config.toml
n_layer = 15
d_model = 160
n_kv_head = 5
head_dim = 32
d_mlp = 640
norm = "layernorm"
positions = "rope"
bias = "none"
init = "normal"
init_std_down = 0.0
beta1 = 0.95
grad_clip = 2.0
doc_mask = false
steps = 6659
Each number is 50 + 10 x the weight over its row's rms, rounded and kept within 0 to 99. Layers, rows and columns count from 0. The size before them is the row's rms in percent of the matrix's.

# layer 7 attention output, 160x160, rms 0.0913, rows 0-16, columns 0-79
097:52 43 67 58 51 72 66 38 50 37 41 48 50 46 75 56 33 43 62 41 65 58 58 65 55 35 65 52 47 44 83 48 48 47 53 48 48 48 48 43 57 38 61 46 58 67 59 36 46 50 56 55 46 51 37 43 36 54 40 59 57 49 46 44 61 46 60 52 62 51 48 38 48 60 55 50 52 39 60 58
099:36 59 40 41 46 53 44 70 57 52 60 67 66 41 56 56 41 42 32 50 41 46 40 46 42 65 65 60 41 55 50 29 59 61 47 61 50 43 58 61 34 25 49 47 60 48 45 42 68 62 58 67 53 36 55 58 44 54 34 63 47 68 45 44 43 51 39 60 70 55 43 52 50 53 39 42 42 71 44 38
102:45 63 38 50 54 55 70 55 57 54 53 42 55 41 36 46 36 55 80 38 63 36 54 51 51 54 53 55 64 30 60 28 66 38 55 60 48 56 56 60 29 60 48 63 48 60 45 71 53 47 40 43 69 47 50 43 52 38 45 43 55 64 68 57 58 40 52 52 52 37 54 43 57 46 59 49 42 50 61 65
102:54 56 96 40 50 47 61 74 70 47 64 51 42 36 61 51 55 56 52 55 49 42 49 32 58 39 50 39 28 44 44 49 48 58 56 61 53 55 48 43 47 55 52 39 53 51 58 50 58 49 55 62 60 50 30 55 43 37 53 50 58 64 56 51 58 60 51 49 40 48 37 46 33 51 33 44 60 58 49 41
082:60 48 37 37 32 34 55 31 51 45 50 51 59 49 43 25 55 67 37 73 43 49 34 59 36 53 45 49 32 43 58 55 41 56 35 35 57 38 49 50 43 56 48 44 41 45 46 46 40 59 45 62 76 58 66 34 55 59 46 40 63 54 52 55 41 33 37 39 61 50 74 48 43 60 60 51 59 48 59 47
091:52 55 64 34 38 75 60 66 48 54 43 41 42 49 39 56 42 59 56 49 44 34 31 54 51 41 37 32 38 44 54 51 55 49 47 36 65 38 39 49 64 51 45 64 38 52 50 41 57 55 61 56 55 57 49 55 36 48 68 54 57 57 54 56 39 57 49 53 54 53 48 71 33 40 44 55 58 65 48 40
115:46 43 36 53 75 64 58 57 42 56 41 59 66 34 51 46 65 52 50 56 47 44 61 52 30 70 64 45 71 59 52 37 49 46 37 56 30 44 58 33 51 57 48 48 44 51 45 35 65 59 58 56 65 32 42 52 52 48 63 54 49 60 49 73 34 54 52 49 54 38 55 42 42 45 47 35 36 56 62 62
105:65 29 64 21 50 44 44 52 57 47 34 47 55 29 72 48 59 46 76 36 58 52 55 53 59 59 43 32 34 42 40 48 52 36 40 39 58 55 58 39 55 54 58 63 59 53 64 45 53 48 52 61 76 58 47 55 49 64 37 39 52 44 41 54 45 41 44 50 60 55 53 55 34 28 79 41 49 52 53 37
099:48 76 64 47 57 52 45 55 64 60 59 53 64 52 47 43 66 50 62 45 63 35 57 47 39 41 39 39 52 40 49 51 54 50 53 41 38 41 57 43 43 64 31 53 50 53 46 34 44 48 63 67 60 64 35 56 49 46 46 29 47 62 58 62 53 49 60 43 52 39 62 42 65 37 45 57 50 52 58 60
105:60 30 66 43 51 52 50 49 66 27 47 61 37 54 57 48 32 68 50 62 64 62 49 70 50 57 42 56 44 68 39 43 48 59 60 54 47 47 46 44 53 40 53 34 52 48 49 56 62 49 73 45 51 59 56 42 53 58 50 61 54 39 41 53 51 50 61 59 47 53 56 57 49 35 55 65 51 47 54 47
092:29 57 41 40 62 40 69 47 64 50 46 46 53 46 33 50 52 43 37 51 82 70 46 45 46 64 49 29 42 52 54 60 55 47 49 45 37 50 46 48 48 41 47 46 46 47 37 58 41 52 47 44 45 48 36 59 43 35 42 46 49 51 63 45 32 50 50 42 58 40 52 51 48 60 43 55 55 51 58 60
091:54 44 63 35 58 49 49 51 48 38 33 36 57 32 39 51 55 49 62 53 67 32 54 47 53 48 49 69 53 62 48 36 62 45 57 47 54 45 53 37 43 40 47 37 54 58 43 45 36 56 50 57 35 53 26 37 45 50 44 63 67 78 49 54 57 47 59 47 55 54 60 68 52 45 65 47 50 64 39 62
102:37 55 34 43 51 70 37 61 66 49 51 52 44 56 61 66 55 33 49 42 63 42 33 33 62 58 18 52 41 67 51 79 54 66 58 40 58 56 68 35 61 41 56 37 44 72 48 49 45 58 44 68 48 57 72 51 35 36 53 52 50 47 47 53 43 47 56 48 54 51 46 33 48 49 53 68 48 55 61 54
093:39 61 55 59 29 49 61 50 50 40 40 56 72 56 26 60 61 60 72 33 79 53 59 50 38 54 61 59 58 60 63 38 41 43 41 62 42 58 62 43 41 36 55 49 54 49 41 62 66 48 48 55 45 46 40 51 54 57 39 67 46 53 46 45 59 49 45 37 62 49 47 65 32 53 70 49 47 45 71 55
093:66 67 50 67 45 80 42 43 48 46 50 33 46 40 61 39 56 52 65 40 46 51 57 52 41 44 55 54 56 26 47 53 44 48 42 56 54 35 51 57 60 53 38 49 49 70 58 52 41 49 51 57 77 41 70 41 41 48 53 37 43 49 53 45 69 55 50 37 67 39 50 37 57 58 50 55 60 52 19 47
103:59 44 50 54 54 38 60 49 65 25 73 62 41 65 32 63 44 30 36 47 55 55 56 43 55 59 55 57 37 78 56 30 41 51 58 47 39 45 70 55 46 63 44 41 43 34 41 54 59 45 35 52 45 51 67 70 45 32 71 42 34 50 47 43 48 46 49 47 52 41 51 46 46 51 55 38 47 36 46 67
102:68 58 59 53 37 48 45 61 58 51 42 62 77 61 46 64 58 58 64 30 59 60 78 54 41 56 66 57 42 49 55 38 51 61 63 55 56 41 46 49 64 43 51 53 56 51 41 58 60 52 52 30 39 50 43 55 68 42 49 41 58 43 33 49 39 36 57 60 46 58 53 54 43 65 70 40 40 56 62 24